Weights of a small transformer language model.
Size: 16 layers, 5 heads of 32, vocabulary 1024.
Training: a variant of Muon for these matrices, 153M tokens, 9327 steps.
Each number is 128 + 32 x the weight over its row's rms, rounded and kept within 0 to 255. Layers, rows and columns count from 0. The size above them is the row's rms in percent of the matrix's.

# layer 8 MLP down (transposed), 512x160, rms 0.205, rows 427-469, columns 80-159
size [104 100 101  92  98 101 100  93  99 103 106 100  97  96 102  95  94  96 100  99 102 102  96 109 103  95 105  97  99 100 101 111  97  91 106  97 103 102  96 105 112 102 103]
[[174  74 114  86 138 103 166 108 132  86 134 126 150 151 145 121 141 155 146  90 121 167  92 163 113 137 123 116 130 121  86 128  91 174 157 135 111 111 144 106 184 128 120 122 200  99 132 153 133 161  95 104 117  92 166 131 108 149 112  91 118 159 143 136  88 143  87 142 118 131 119 116 175 145 158 125  91 161 147 141]
 [131 157 119 142 144 150 122 161 154  72 156 163 103 146 145  95 100 133 146 112 139 121 131 105 143 147 175 111 136 121 134  84  75 118 155  98 119  84 174 148 169 109 151 137 110 124 166 108 137  93 105 107 173 121  57 172 107 120 122 139  46 149 123 121 149 141 179 115  80 154 140 173  78 161  59 123 151 102  93 119]
 [115 146 106 125 148 135 108 113 109 123 144 115 117 117  60 119  69  34 117  72 140 108 105  94 113 130 168 111 137  99  82 158 103  71 122 100 145  74 140 131 176 154 111 119 147 166 107 129 105  88 119 194 120 116 111 122 145 133  70 157 143 139 118 148 165 143 163  78 170  85 126 161 181  45 154 163 126 143 121 109]
 [127 103 128 122  81 129  66 133 164 102 112 130 176  82 116 115 152 143 140 147 181 144 107  85  86 137 151  81 185 113 129 166 126 129 106  94 133 158 176 106 105 114 107 152 135 196 138 125 162 146  48  93 133  76 152  81 138  69 115  70 151 177 137 126 153  62 133 138 165  88 130 123 204 114 118  95 128 131 115  58]
 [143 114 113  93 166 153 144 166 112 150 131 136 112 158  94  99 150 177 149 161 132 113 102 109 109  97 100 215 152 108 141 180 151 101 130 173 146 129 135 126 140 137 146  74 114 135 115 147 178 149  89 171  89 146 150 142 127 154 162 151 133 160 165 172 169  68 109 131 184 130 141 140 110 114  40  96  95 153 113 136]
 [138 105 180 150 107 141  92 104 126  55 130 211 110 108 193 114 157 106 108  67  95 128  33 185 157 108 150 149 155 121  94 121 180 139 131 148 164 165 120  82 120 143 140 141 167  61  76 151 125 143 147 153  86 168  76 111 128 100 159 103 161 153 119 137 153 171 118 136 123 140 123 129 129 142 111 124  86 133 170 117]
 [ 94 132 112 110 130 111 154 170 195  54 193  75 110 103 106 159  77 154 171 129 132 148 100  68 143 132 153 144 162  97 124 156 114 120  86 138 172 160 144 111 142 159 129 136 115 135 149 128  52 172 121 120 107 137 131 167 118 165  67  98 149 153 144 103 151  59 141 109 142 125 195 196 121  88 125  89 133 123 121 117]
 [119 138 222 150 179 143 104 181 103 160 187 161 121 133 160 119 120  95  53 137 126  50 117 107 101 138 134  62 109 105 103 130 173  75 138 101 184 153 166 147 144 115 126 172 135 119 137  78  84 154 122 187  97  94  42 122 131 135  73 153 126 188 123 127 140 102 165  91 167  79 113 145 123  65 107 126 141 117 112  90]
 [113 159  57  84 108  37 203 137 161  62 127  82 106 103  98 114 127 142  96 142 113 111 105 135  84 159 128 109 146 181 114 165  97 105 151 138 139 105 118 120  68 121 213 178 107 103 121 121  95 143 129 141 160 121 152  71 141 132 196 121 152 115 102 152  99 148  92 125 110  77 140 128 139 137 177 169  95 121  88 114]
 [ 78 192 123  76 149  88  94 108 128 163 146 115 129 158  92 125  91  92 110 144  92 147 158  67 140 123  61 114 172 179 130 138  63 115 179 149 129 108 143 163  84 151  80 132 173 158 163 152  88 111 130 100  91  73 131 168 107 190 117 172 122 159 134 104 119 110  81  93 123 131 189 169  91 142 116 139 167  92 152 191]
 [118  80 103 130 143 115 141 148 144 143 170 136 175 154 158 161 108  98 124 138 100 142 162 114 168 100  83 130 104 124 188 121 109 110 122 121 115  84 123  76  54 154 110 128 120 102 141 140 169 155 172 130 135 104 151 151 137 172  86 121 116 150  78 147 124 136 141 170 169 118 174 172 138 126 167 101 131 114 146  92]
 [141  60 112 161 123  88 102 175 185 137  74 127 119  96 142 133  69 107 135 125 125 107 153 135  63 146 114  64 109 146 120  99 144 130 141 122 104 127 132 122 124 148 106 161  85 137  88 143 142 131 173 121 134 138 115 148 138 133 145 136 100  90  96 126 150 156  88 104 183  34 168 144 174 145 122 141 101 128 144  83]
 [134 132 149 141 104 115 123 101 148 110  84 137 172 118  67 138 114 187 102 142 113  53 165 133 158 107 160 129  91 123 181 129 110 155 187 135  84 111 154 137 109 132 117 163  95 138 215 117  94  97 120 133  44 138  56 115 153 163 118 172 103 192  89 107 126 152 169 152 160 114 128 126 149 127 111 109 140 122 149  76]
 [100 138 102 142 142 164 115 109 114 132  78  80  47 133 119  78 134 137 143 156 166 179 173 104 125 109 123 106 146 196 106  58 183 113 144 173 189 112 193 144 103 109 112 105 125  96 147 114 178 111 115  65 111 121 161  86 156 143  84 159 123 178 107  79 106 115 183 118 141 102 139 123 168 179 111  90 133 148 121 129]
 [163 153 151 190  72 145 139 113 122 144 128 155 119 160 169 162  86 130  91 129 103 174 177  93 173 115 125 175 161  59 124 114 192 136 114 127  28 144 172 114 133 147 135  61 121 125 148 140 113 102 129 157  63 139 133  85 163 167  68 151  96 166  78 136 167  79 119 104 165 132 171 127 169 136 132 166  85  77  94  99]
 [167 149 160 155  93 147 181 100 156 165 111 107 141 138 128 145 118 119 105 180  80 138 149 145 150 174 129 103 159  82 162 126 100 163  94 157 122 116 130 165 130 132 136 133  53 133  95  86 108 120 133 184 168 137 111  75 105 122 137 112 100  82  87 114 138 174 150  83 178  15 128 162  79  85 148 128 102 161 123 164]
 [122 127 181 106 123 134 118 155 123 133 142 149  69  94 129 140  74  93  96 120 117 128 109 136 147 161 130  94  92 136 111 134 124 192 111 105 128 125 125 132 194 121  81 154 166  83 160 107  99 115 166 126 160 138 107 120 153 112 107 110 124 168  64 130 174 148 203  90 110 122 117 103 125 177  45  90 123 144 125  69]
 [166 161 100 130 126  72 146 104 138 134  63 108 113 105 122 130 127 118 139 160 169 113 124 128 115 130  95 154 116 143 126 155 136 136 124  97  95 128 147 155 130 175  68 112 120 101 121 105 118 124 126 156 159 124 152 158 150 182 148 114  25 129 125 148 107 159  21 149 143 126 153 146 124 101  93 174 108 118 165 131]
 [149 128  91 126 115 132  79 173  84 125 128  73 112 151  58  83 149 115 147 179 133 134 123 195  79 139 133 111  92 131 115 179 136 181 151  89 158 143  87 165 190 157 115 135  94 143 103 196 146 172 105 109 102 149  98 173 160 120 140 132 142 113  81  82 138 127  74 195  98  91 107 140 127 146 118 146 164 109  90 140]
 [117 110 149 116 118  97 138 133 121 167 132 128  93 104 139 122 141  89  97  88 121 147 100 151 134 141 162 124 183 151 118 145 198 127  98  75 156 111 134 145  74 188 118 128 145  71  85 167 144 133 137 158 105 138 198 131 176 111  93  12 113 139 133 192 106 212 147 198 145 175  72 122  76  85 128 165 171 100 166  62]
 [100  83 136 107 102 165 141 187 122  56 141 127 142 125 118 142 111  71  87 123  53 136 119 142 112 132 168 155 110 148 178 147 135 153 128 134 121 104  91 104 154 136  84 155 114 120  73  82 105 105 138 112 113  91 130 130 126 110 124 163 116 160 104 146  82 134  86 157  78 123 208 167 133 140  78 119  87 117 174 123]
 [167 103 147  94  93 172 143 170 114  76 106 157 131 133 106 133 143  35 168 152 108 102 108 149 135  97 100 128  70 161 129 136 175 131 146 155 136 138 132 150 112 119 141 142 116 148 187 125 122 171 105 155 149 102  93 143  60 126 144 108 111 212 158 188 144 165 113 166 112  97 170 132  63 139 139 222 111  77 106 128]
 [ 91 108 164 139  98 117  83 113  79 106 179 103 102 106 191 121 137 158  89 130  92  98 106 116 104 155 163 150 139 109 124  89 113 133 169 175 123 134  86 151 145 125 200  39 160 149  94 111  83 153 172 190  70 100 114 122 109 221 109 154 113 136  73 142 142 160  94 134 152 112 146 120 161 130 167  90 143  87  97 140]
 [ 73 118  80 123 124 133 104 107 146 102 104  71 130 114 116 110 141  77 130  70  95 134 156 103 142 106 161  89 164 138 126  94  87 120  84 106 135 155 159 139 190 161 154 100 157 135 121  99 179 112 150 159 119 120 124 146 104  85 168 104 103 139  82 168 163  92 118  78 151 139 134 212 106  95 116 142 170 135 148 121]
 [ 90 132 121 105  42 117  85 115 176 156 159  84 122 139 114 129 116 143 121 164 136 130  96 102 169  77 185  91 171 151 101 146 111 157 161  94  66  99 142  86 114 138  93 132 141 138 149 111 106 155 113 123  97 115  90 145 165 200  73 134 141  94 128  71 159  84 179 156 133 172  35 138 118 129 132  96  99 105 121 158]
 [ 65 133  83 173 171 155 129 132 163 141 109 155 151 120  85 144 108 116 160 104 167 105 118 119 160 145 130 148 155 175 126 136 113 130 155  97 128  93 141 181 172 138  84 124 118 124  94 116  90 127 100 123 140  82 157 130  81  85 162 150 118 117 142  96 185 121 181 117 105  59 212 135 194 137 120 137 123 122 125 195]
 [137 129 176 145 131 141 137  87 158 112 152 176 141 168 125 132 131 138 198  99 153  76  87 120 173 161 167 201 107 112 173 106 174 142 102 180 166 126 130 113 103 106  64 123 121  93 145 132 128  97 175 141 156 159 130  94 143 112  92 127 153 148 183 117  93  89 149 183 122  96 106 150 130 113  70  96 148 136 176 100]
 [130 124 146 102 124 128 101 143 124 150 108 136 101  96 148 153 158 110 102 142  88  95 170 141  51 137 117 104 157 120 114 109  82 101 155 100 119 196 121 140 112 123 117 132 109 123 107  73  96 166  87  62 128 123 101  94 178 143 199 121 122 131 145 127 160 178 150 125 126 155 113 151 157 149 124 158 211 110 163 188]
 [105 130 115  77 106  61 124 203 130 109 148 162 126 105 137  92  94 130 179 128 117 112 131 121 109 142 128 100 125 125 122 146 194 126 182 111 164 136 115 189 110 154 137 135 148 155 126  82 131  91 122 164 134  80 108  67  90 150 167 134 114 150 119 122  96 134 146 123 128 109  83 104 123 163 117 113 195 103 128 112]
 [157 125  88 168 134 116 136  87 139 127 141 112 106 164 141 149  82 100 162 145 118 166 184 146 152 163 164  89 104 165 121 138 144 145  93  67 127  88 130 138 102 171 132 107 179  89  92  75 142 129 119  90  95 183 162 117 147  89  93 178 115  97  73 152  87 137 114  94 121  80 140 149 146 125 158 142 134 128 106 148]
 [ 86  75  86 163 165 147 112 118 145 126  73  93 118 161 127 136 170 136 156 104 113  53 116 128 102 146 109 159  93  65 132  56 105 159 140 130 114 109 153 151 110 172  83 111 134 181 139 120  75 167 139  61 148 122 160 137 191 118 125 131 108 129  97 143 112 169 124 157 103 132 114  99 139 110  95 150 166 116 110  84]
 [ 76 119 174 142 154 142 163 153 101 136 133 179 194  84  99 105 140 155 191  88 119 169 106 162 159 102 138 139  96 154 133 109 161  89 180 121  96 151 158 153 176 164 161 160  98 126  11  90 181  76  71  90 110 112 124 185 102  82 125 125  76 122  91 107 114 142 104 143 143 104 145 148 120  93 125 160 132 149 179 106]
 [130 118  65 137 139  91 150  89 123  83 100 134 127 100 135 111  96 113 119 139 112 172 138 167 137 140 150 146  49 160  26 132  70 129 176 136 139 130 138 168 124 107 145  95 117 131 112 175 171 144  98  97 210 120  85 128 164 131 142  95 111 126 159 132 127 120 151  98 174 128 165 168 145 129 163 210 126 168 116 102]
 [145 120 123 112 142 105 111 199 122 125 114  51  75 102 105  98  47  95  83 167 122 157  96 123 138 107  71 179  95  90 126 153 138 136  99 129 154 168 188 103 153 161 156 124 112 135 135 127  82 171 141  71 116 146 181 150 128 127 144  88 153 172  65 115 190 100  92 185 161 113 157 177 169 188  47 171 111 135 154  79]
 [107 105 160 125  79 160  82 109 128 187 124 140 100 175 115 191 175  82 168 126 136 105  93  80 218 143 118 156 125 140 117 152 172  62 129 103 112 182 142 110 140  77 123 119 145  97 143 116 159 118 146 156 113  90 103 149 171  76 148  84  91 115 186 141  76 149 129 166 158  43 102 109 111 147  90 170  99 128 154 157]
 [ 71 125 184 163 163 103  93 166 110 115 129 132  84  98 177  51 134 164 148 178 199  73  95 131  90 192 124  98  85 136 159 135 189 110 181 133 133  86 205 117 120 101 136 153 102  56 110  96 181 153 163 144 117 177  99 101 128 150 148 128 137 135 164 175 139 124 107  93 121 157 108 101 142 123 135  90  96 124  80  83]
 [ 97 111 190 130 188 162 133 156 135 144 132 165 103 169 114 127 145  99 188 129  91  61 175 161 142 158  98 171 123 145 111 119 167 138 124 108 167 134 115 116 134 178 108  72 166 122 181 187 158 120  91 123  88  98 158 169 114 144 133  74 123 140 135 162 114 105  82 145 122  67 128 118 106 119  62 140 160 142 231  87]
 [139 113 117 130 116 149 141 115 129 191  64 188 151  74  79 160 127 121 152 116 142 150 122 113 113 133 142 109 124  97  85 127  92  25 177 143 136 166  95 128 162  73 156 109 146 148 137 132 137  96 184 144 111  94 149 127 112 101 129 103  83  87  74  91 135  75 126  70 148 137 144 122 141  98 175 129 117 154 150 152]
 [115 130 185  64  94 150 116 154 134 109  92  82  94 121 134 104 111  58 143  86 169 112 193  91  92 149 116 131 138 104 131 167 165 132 111 131  85 107 164 193 169 127 138 133 135 109 140 136 104  95  95 165 125  54 130 139 106 144 180 105 108 131  97 170 120 160 129 129 124 167 158 159 141 124 140 123 140 126 102 152]
 [207 108 122  85  97  88 142 153 206 134 109 135 121 156 169 175  97  91 134 134 119  85 127 113 120 100 114 110 206 132 143  94 138 118 133 136 152 137  81 140 128 195 137 131 152 174 100 196 116 132 101 134 123 112 102 121  87  63  43 132 128 150 137 156 140 147  71  87  95  99  96 128 141 136 176 140  74  39  95 142]
 [ 73  96 119  84 105 123 162 106 131  70 133 107 163 134 128 154 104  86  98 199 139 121  69 114 132 106  94 160 119 102 145 125 155  95 164 154 142 170 138 163 135 167 173 139  79 139  73  78  75 179  95  95 137 140 102 131 134  57 149 138 128  80 114  97 156 189 170 134  86 120 121 164 133  90 138  69 143 117 159 138]
 [187 143  98 101 144 127 133 141  98 158  80 105 113 133 181 143 100 144 106 111 108 129 144 115 121 127 101 116 117 113 140  88 113 147  97 149  83 144  42 128 145  68 118 123  92 143 121 120 110 122 144 175 150 110 146 197 154 118 131 149 135  96 156  94  89 120 161 156 106 143 107  99 147 133 188 123 159 136 153 161]
 [ 99 109 117 148 183 119 123 169 142 162 126  80 100 100 123  80 185 111 168 152 144 103 123 144  92  89 121 154 142 167 158 116 177 125  52 173  90 143 200  95 153 129 126 145 185 130 121 129 143 158 129 120 132 101  70  66 111 143 120  68 160 200 135 163 204 132 152 111 120 118 162  79 135  69 148 109 146  76 130 167]]
# layer 8 MLP up, 512x160, rms 0.136, rows 428-469, columns 80-159
size [ 98  95  92  96  97  98  90 104 109 108  98  88 104  94 102  97  88  98  98 101 101 104 116 104  91 106  96 103 101 103 110  94 101 107 101 104 102  96 108 115 104 109]
[[152 105 119 149 176  93 110 147 110 124 101  47  92 117  70  94 168 102 160 126 115 137 144 144 100 140 166 140 130 149 119 119  82 153 109 183 145 195 161 172 135 148 126 120 153 110 152 120  84  73 104 169 144 111 124 127 145 168  99 152 125  65 140 180 137 142 141 142 115 130 129 155 141 175 142 136 114 194 181 109]
 [134 137 140 159  78 123 140 179 176 155  77 166 187  79 190  87 101  96 133 151 131 115  89  58 141  68 129 150 127  81 134 139 133 131 214  88 150  97 113  79 114 138 107 105 144 170 110  93 169 111 157 145 128  84 157 144 116 143  95  99 123 146 193  92  86 149 135 114  94 140 126  82 128 161 103  96 186 116  59 114]
 [ 78  95 162 125 136 103 170 132 118  99 150 109 124 182 118 168 163 130 111 120  75 143 136 162 120 108  91 159 105 103 127 105 131 107 102 127  93 140 101 125 155  79 116 112  85  90 143 121 134  96 179 117 140 137  89 140 124 108 141 161 122 175  74  74 145 123 122 149  94  93 130  78 156 110 207 108 125 146 145 171]
 [ 99 144 147 140 136 118 108   6 143 142  98 138 117 111 142 164 135  75 129 119 125 137 138 161 161 128 182 120  74 121 157  99  88 122 153  88 142 162 174 136  95 128 129 137 158 180 151 137 119  93 126 124 158 154 109 110 167 134 137 126 122 151  54 113  42 143 163 112 126 189 140 165 140  61 151 202 182 109 110 130]
 [ 78  85  53 153 100  80 148  97 176 187 157 121 135  70 139  66 146 117 137 192 100 105 134 139 110 127 107 154 152 138 174 121 154 126 118 151 111 144 128 162  79 126 124 147 136 114 110 114 100 167 112 123  96 122 154  86 182  81 101 133  87 124 104 186 122 124 136 171 103 146 134 136 112 122 109 147 144 116 130  99]
 [119 107 140 131 104 165 128 184 114  88 130  62 127 109 143 121 166 152  67 199 130 109 121 177 136 139  85 114 155 123 160 141 165  93  78 184  91  96 116 150 141 125 108 155 152  65 152 118 119 110 126 154  98  80 110 174 182 138 101 147 128 114 129 122 176 113 180 111 105 163  91  94 149 102 154 176 109 132  92 171]
 [122  85 135 129  94 142 175 134 135 129 110 100  77 150  84 179 183  89 155 146 163  67  90 152 120 139 150 159 158 150 134 125 102 118  93 160  85 111 127 122 156  93 209  66 168 148 140 189  93 148  60 140 132 127 111 219 105  94 144 155 120  42 160 109 138 135  71 110 140 142 159 146  94 156 110 113 106 117 127 106]
 [110 116 140 127 146 160  66 129 198 127 172 107  92 156 121 125 160 137 160 110 102 136 129 132 101 104 109 104 129 146 100 123 150 142 115 169 124 167 255 116 111 125 137 157 148 138 151 144  88 110  60 120 144 104 127 151 122 148 122 143 143 119 112 137 107 115 174 121  57 131 112 178 126 145 118 111  30 140 100 156]
 [120 116 107 139 136 134 126 109 106 168 121 122 148 125 139 138 113 123 162 172 184 110 114 137 100  98 127 142  23  68 124 177 163 166 113 129 105  94 161 118 191 139  68 129 112 125 117 110 118  85  82 102  97 230 169 121 176 112 103  86 106 164 108 124 141 101 152 144 134 112  86 191  93 116 151 155 126 150 142  93]
 [149 168  97  77 132 151  77 169  79 138 149 100 134  97 135 167 106 155 135  80 123 128  76  88 110 120 195 140 152 127 154 181 150 135  59 210  64  73 150 100 127 116 116 129  87 135 158  97 122  85  78 159 147  59 181 146 156  89 146 147 127 118 145 150  97  96 102 153  87 120 128 179 115  73 149  90 145 164 154 119]
 [ 71 181 160 153 126 125 106 154 137 109 167 164 118 113  73 160 121 144 124 111  55  93 107  89 103 135 141  92 130 146 110  86 158 148 159 153 140 185 111 114  91 155 102 150 145  96 143 136 139  98 129  74 135  76 255 105 115  99 141 136 140 156 158 129 119 122 125 141 114 117  87 102 139 122  97  68 115 107 140 154]
 [140  98 125  43 152  96  92 115  95 140 134 177 137 179 119 139 158 124 143 147  99 105  98 151 124 164  63  96  79 167 153 183  85 173 175 156  94 119 110 126  94 113  61 116 122  93 134 118 153 106 140 137 148 181 128 143 149 164 104 155 145 209 187 174 185 120 155 109 183 116 111 140 101 114 111  92 149 134 104 194]
 [141 148 189  42 120 108 164 148 148 121 102 120 116  71 179 181 152  77 149 106 112 163 113 140 177 117 123  89 100 105 110 121 118 151 134 148 108 188 115 116 193 135  71 122 115  90 109 167  56  60 151  86 186 207 112 101 141 125 147 104 166 107  94 120 107 149 173 143 147 182  95  82 121 112  88 152 145 179  99 121]
 [ 96 177 104 111 122 145 162 149 129 183  87 108 149  95  57 103 144  67 135 101 161  92 167 143 128 131 121 159 176 114 109 141 150 131 168 103 197 130 145 153  82 141  94 128 168 123 111 135 114  55 154 118  49 136 151 140  98 122 188 135 110  75 155  58 162 130 122 119  96 157 102 109 106  74 124 180 137 173 138 167]
 [144 183 149 113  82 156  99 103  40 131  93 166 158 166 118 136 125 107 147 131 153 125 122 112  93 103 166 119 101 102 125  85 114 184 160 118  75 115 128 131  86 150 179 109 130 119 160 191 101 140 105 138 118 120  99 115  53 138 131 220 184 122 122 127 114 125 121 163 148 132 191  94 146 182 134 113 126 114  85  94]
 [123 159 151 232 134 121  79 165  87 122  64 137 120 170  61 158 147 130 119 192 117 161 170 129 110 196 129 159 127 114 124  76  91 114 103  97 110 143 140 109  85 109 136 163 122 123 121 165 189 130 123 142 121 126 158 215  88  99 124 126 118 119 154 107 145 139  86  93 174 182 178 147 124 124 200 117 100  92 165 179]
 [128 163 116 111 130  92 164 117 146 173 134  98  94  82 173 139 112 181 170 102 108 149  89 169 183  98 101  88  65  63 196  96  91  91 131 170 137 117  91  77 156 137 130 138 137 112 133 137 185 134 138  92 128 183 125 104  76 142 150  93 171 113 129  87 153 223  98 101 142 148 148 121  69 159 130  89 143 176 117 147]
 [147 191 107 122 126 139 109 130 102 115 113  95 156  84 134 159 106 110 158 106 104 117  63 170 109 144  96 131  95 115 110 172 115  82  88 160 107 171  99 120 121  86 124  48 118 138  94  88 153  96 133 145  95 107 151 118 142 103  97  78  89 150 156 155 196 136 154  49 132  83 128  96  91 123 102  93 132  95 170 134]
 [113 111  77  78 140 102 131 126 111 152 154 161  82 165 131 102 143 159 139  86 154 150  96 141 105 108 152 188  72 115  99  68  99 107 170 199 154  90 180 199 182 155 119  65 121 110 116 109 165 112 149  82 199  75 161 135  86 159 138 135 137  70 120 135 146 139 119  70 133 158 154 106 104 119 107 124  97 174 149 112]
 [ 80 141  92  78 112 102  82 167  81 140 164 153 153 123 174 116 150 172  99  86  85 170  94  86 107 106 131 101 171 100 165 149  91  67 155 165 152  92  55 151 117 121  80 120 151 141 110 166 109 162 106 201 150 169 130  81 156 148 133 126  83 173 102 148  80 120 148 158 126 186 127 132 183 163 118  77 133 145 129 128]
 [177 223 145 112 155 149 141  51 122 156 112  96 101 108  98 116 125 147 141 138 114 124 135 108 206 108 111 153 151 102 164 139 128 115 138  88  60 108 124 156  87 131 116  96 126  89 100 121 114 123 145 114 164 165  96  29 129 103 143 121 114 116 134 116 156 121 157 133 114 151 100  97 147 152 176 114 128 139 137  82]
 [133 100  97 181  72 161 122 134 181  76  85 106 156  96 134 115 114 184 140 156 133  77 129 155 101  94 151 186  72  70  64 118  83  56  72 154  98 159 133 164 130 118  73  72 171 151  98 138  98 131 151 143 135 117 135  82  77 177 143 120  99 106 150 169 126 111 100 165 128 110 125 118 161 160  56 145  89 134 111 133]
 [151  92 115 118 168 173 140  49 121  64 166 162 167 149  91 155 196 101 120 130 123 136 126 144 112  98 113 128  38 133 136  71  93  96 125 174 135 141 116 156  89 123  77  87 130  99 142  62 112 108 160 196 153 158 135 151 130 116 141 169 164 123  81  88 127 131  81 103 162 146  78 146 159  70  95 135  98  63 101 127]
 [156 169 131 181 106 111  84  89  95 122 187 152 166 201  69 118 106 122 148 127  90 153 114 201 171 153 138 115 113 137 105 175 163 129 117 115 119 169  82 101 140 138 167 183 148 134 158 123  97  96 107 106  84 154 196 101 130 127 119  86  85  97 141 142 102 160  58 164  42 143 104 102 173 139 127 124 166  74  95 155]
 [131  93 108 104 144 125 126 117 165  86 135  82 133 111 101 117 210 154 153 116 118 151 151 138 103 101  86 166 125 147 108  54 117  95  79 168 167 118 168 137 112 132 112 128 125  94 134 166 180 114  98 103 117 145 116  67 107 135 139  82 120  97 102  99 127 102 149 158 111 188 108 105 161 121 112 166  74 193 154 112]
 [127 137  70 104 107 174 153 110 176 143 125 135 132 118 108 125 130 150 158 109 184 147 149 130 161 164 141  85 149 119  92 142 207 112 134 102 127 113 118 160 165 134 201  68 124  81 124 152  59 108 183 119 154 122 156  99  92 106  89 127  80  53  90 162  96 169  63 103 139 141 146 140 120 136  85 154 132 117  97 137]
 [130 131 114  95 104 153 142 126 151 177 160 109 155 168  72 145  91 112 156 111  97 147 123 115 125 141 112 139 122 128  95  68 171  91 157 105 167 111  88 145 172 142 106 163  79  79  94 127 108 124 114 121 136  72  88 133 105 143 155  77 162 171 107 163 160 119 128 129 115  85  99  74  63  90 105 114 177 140  96 112]
 [220 129  97 130 153 206 125 120  88 145  83 146  82 171 212 135 134 109 108 103 120 131 113 109 145 111  98 176 163 155 120  65 129 148 156 141 146  93 130 139 129  75  99 107 143 131 109 126 110 100 151 114 104 144 148 210 145 210 120 109 157 112 165 115 112 128 113 122 131  90 178 120 146 120 104 173 151 120  77 108]
 [136 136 175 101 126 139 110 128 138 109 164 137 161 112 121 157 150 122 120 186 132  73 127 118 110 178 154  97  92  78  78 114 117 153 134 151  59 179  89 142 139  83 181  85 193 148 127 122  82 164 166 141 141 168 160 111 116 134 132 141 148 181  94 100 153  88 118 147  88 103 103 106  60 137 134  56 148 150 106 127]
 [186 157 153  95 117 106  70 114 109 131 188 135 156 160 168  87 137 129 144 122 173 175 134 152 130 143 125 141 129 128 145 143  98 111 127 125 157  83 179  84 199  93 112  81 167 144 176 133 168 113 125 217 115 110 123 140  77 113 144 120  95  96 108 192  80  96  97 109 134 120 108 143 144  99 137 116  78  87 139 102]
 [126  87  95 156  99 123 118 156 100 151  98 108 113 134 127 126 120  63 120 175 151  68 153 138  99  98 105 141  83 160  88 129 112 141  98 159 130 199 105 136 108 145  68 134 163 156 151  86 129 136 192 206 104  99 200 171 130 109 144 160 102 163 139 129  70 174 155  98 107 165 158 121 115 160 118 106 104 137  82 186]
 [102 185 174 107 136 113 154 121  88  89 114  76 183 152 119 105 135 145 122 111  58 116 117 145 113 160 103 123 137 212 193 142 165  91 157 139  79  98  93  79  83  89 134 133 148  94 107 150 146 165 113 146 147 138 123  80  88 109 139 110 212 110  85 120 196 152 131 130 135 162 117  94 143 114 181 100 116 107 185 181]
 [100 142 134  75 141 162 105 105 102 141 152 106 103 138 148 111 119 144 135 135  86 163 109 176 101 116 144 133 133 149 128 126 126 162 159 149 134  92  76 102 154 134 149 155 131  95  86 177 221 125 114 180 141 145  93 124 161 108 152 141 165  85 170 162 126  99 104 144 173 111  88 104 177 164 160 105 100 129 146 153]
 [ 82 115 159 189 135 115 163 153  59 154 130  86 139  87 154  91  83 135 100  56 123 133 137 132 105 112 151  89  61  69  87 110 123 157 172  94  69 138 160 142 136 130  92 135 100  91 119 132 171 166 108 113 143 168 121 195 156 158 162 154 192 145 125 135 129 108 177 136 104  91 141 161 133 101  61 158 123 163 121 152]
 [130 189 156 167 149  99 161  61 169 120 102 116 131 171 107 127  94 140 141  67 105  97 153 182 168 103 177 195 117 146 150 138 147 115  67 167 132 146 101 123 129  57 101 115 141 218 107  93 109 148 135 166 150 143 163  98  84 150 162 156  84 122  68 148 122 145 138 163 175  86 143 105 144 104 115 125 121 101  99 105]
 [158 114 151 107 109 208  97 104 158 122 176 140  87 158 126 122  95 160 130  84 137 149 108 125  58 119 149 132 122 110  92 202 161 137 117 173 100 112  85 145 118 113 115 116  80 149 134 136 145 156 177 113 127 101 144 130  98 113  72 201 110 122 112 149 127 154 144 159 115 160 143 147  99 130 102 150 125 197 168 111]
 [154 150 120 116 110 133 130 123 131 140 101  71 129  96 128 141 228 147 130 162 106 124 125 172  83  85 147 169 122  99 115 144 106 126 182 140  74 114 117 166 150 120  89 163 100 120  90 136 125 135 145 118 180 155 103 121 120  81 150 152 126 137  96  72  99 105 107 138 163  71 105  88 141  66 136 177 134 157  97  88]
 [133 122  58  99  85  89  73 133  95  82 156 150  77 155 122 124 185 161 155 148  56 177 124 149  74 118 148 139 157 113 179  97 117 157 158 202 145 105  66 162 158 114 125 113 162  46 180 157 128 144 115  76  77 136 112 131 121 125 224  98 136 114 100 123 151 160 121 162 137 118 196  76  95  66 153 175 145  97 138 151]
 [119 160  96 189 121 149 153  27 114 156 132 107 200 103 115 168 149 160 110 114 116 142 126 168 132 161 140 180 129 197 181 129 100 105  47 155 131 143  95 155 120 100 143  80 114 104 194  88 115 124 144 131 119 100 153 118  71 142 149  76 156 112 107  82 150 112  93 121 157  88 126 114  86 130 135  76 158 166 150 102]
 [159 104  86 147 100 146 188 129 134 127 109  97 153 123 124 140  62  89 143 140  39  85 137 116 152 159 126 159 120 183 198 172  94 183 159 163 159 165  40  99 150 154 125 113 112  81 144 111  65  98 156 147 141 195 145  82 155 138 167 143  98 130 121  97 105 167 157 141 104  89 127 124  83 110 127 116 123 157 178 114]
 [130 132 149 115 125 117  94 139  99  91  98  59 152  91 162  78 156 106 141 133  36 108 139 118 131 158 103 124 144 118 118 168 142 131 146 122 112 160 147 107 119 140 167 128 109 101 134 135 140 101 143 100 146 177 121 139 176 181 123  99 126 113  67 103 159 128 137 118 124 220 118 122  42 166 112 152 130 124  89 116]
 [131 147 121 147 124 100 106 141 121  93 142 150 140 139  95 122 124 146  83 102 131 226 100 174 133 120  40 135 116 158  95 206 104 103 130 117 107  93 160  88  48  76 143 155 138 129  75 132 125  90 150 131 157 183 141 185  91 128 153 107 118  87 142 119 116 144 144  82 134 101 162 165  93 167  95  66 130 101 155 110]]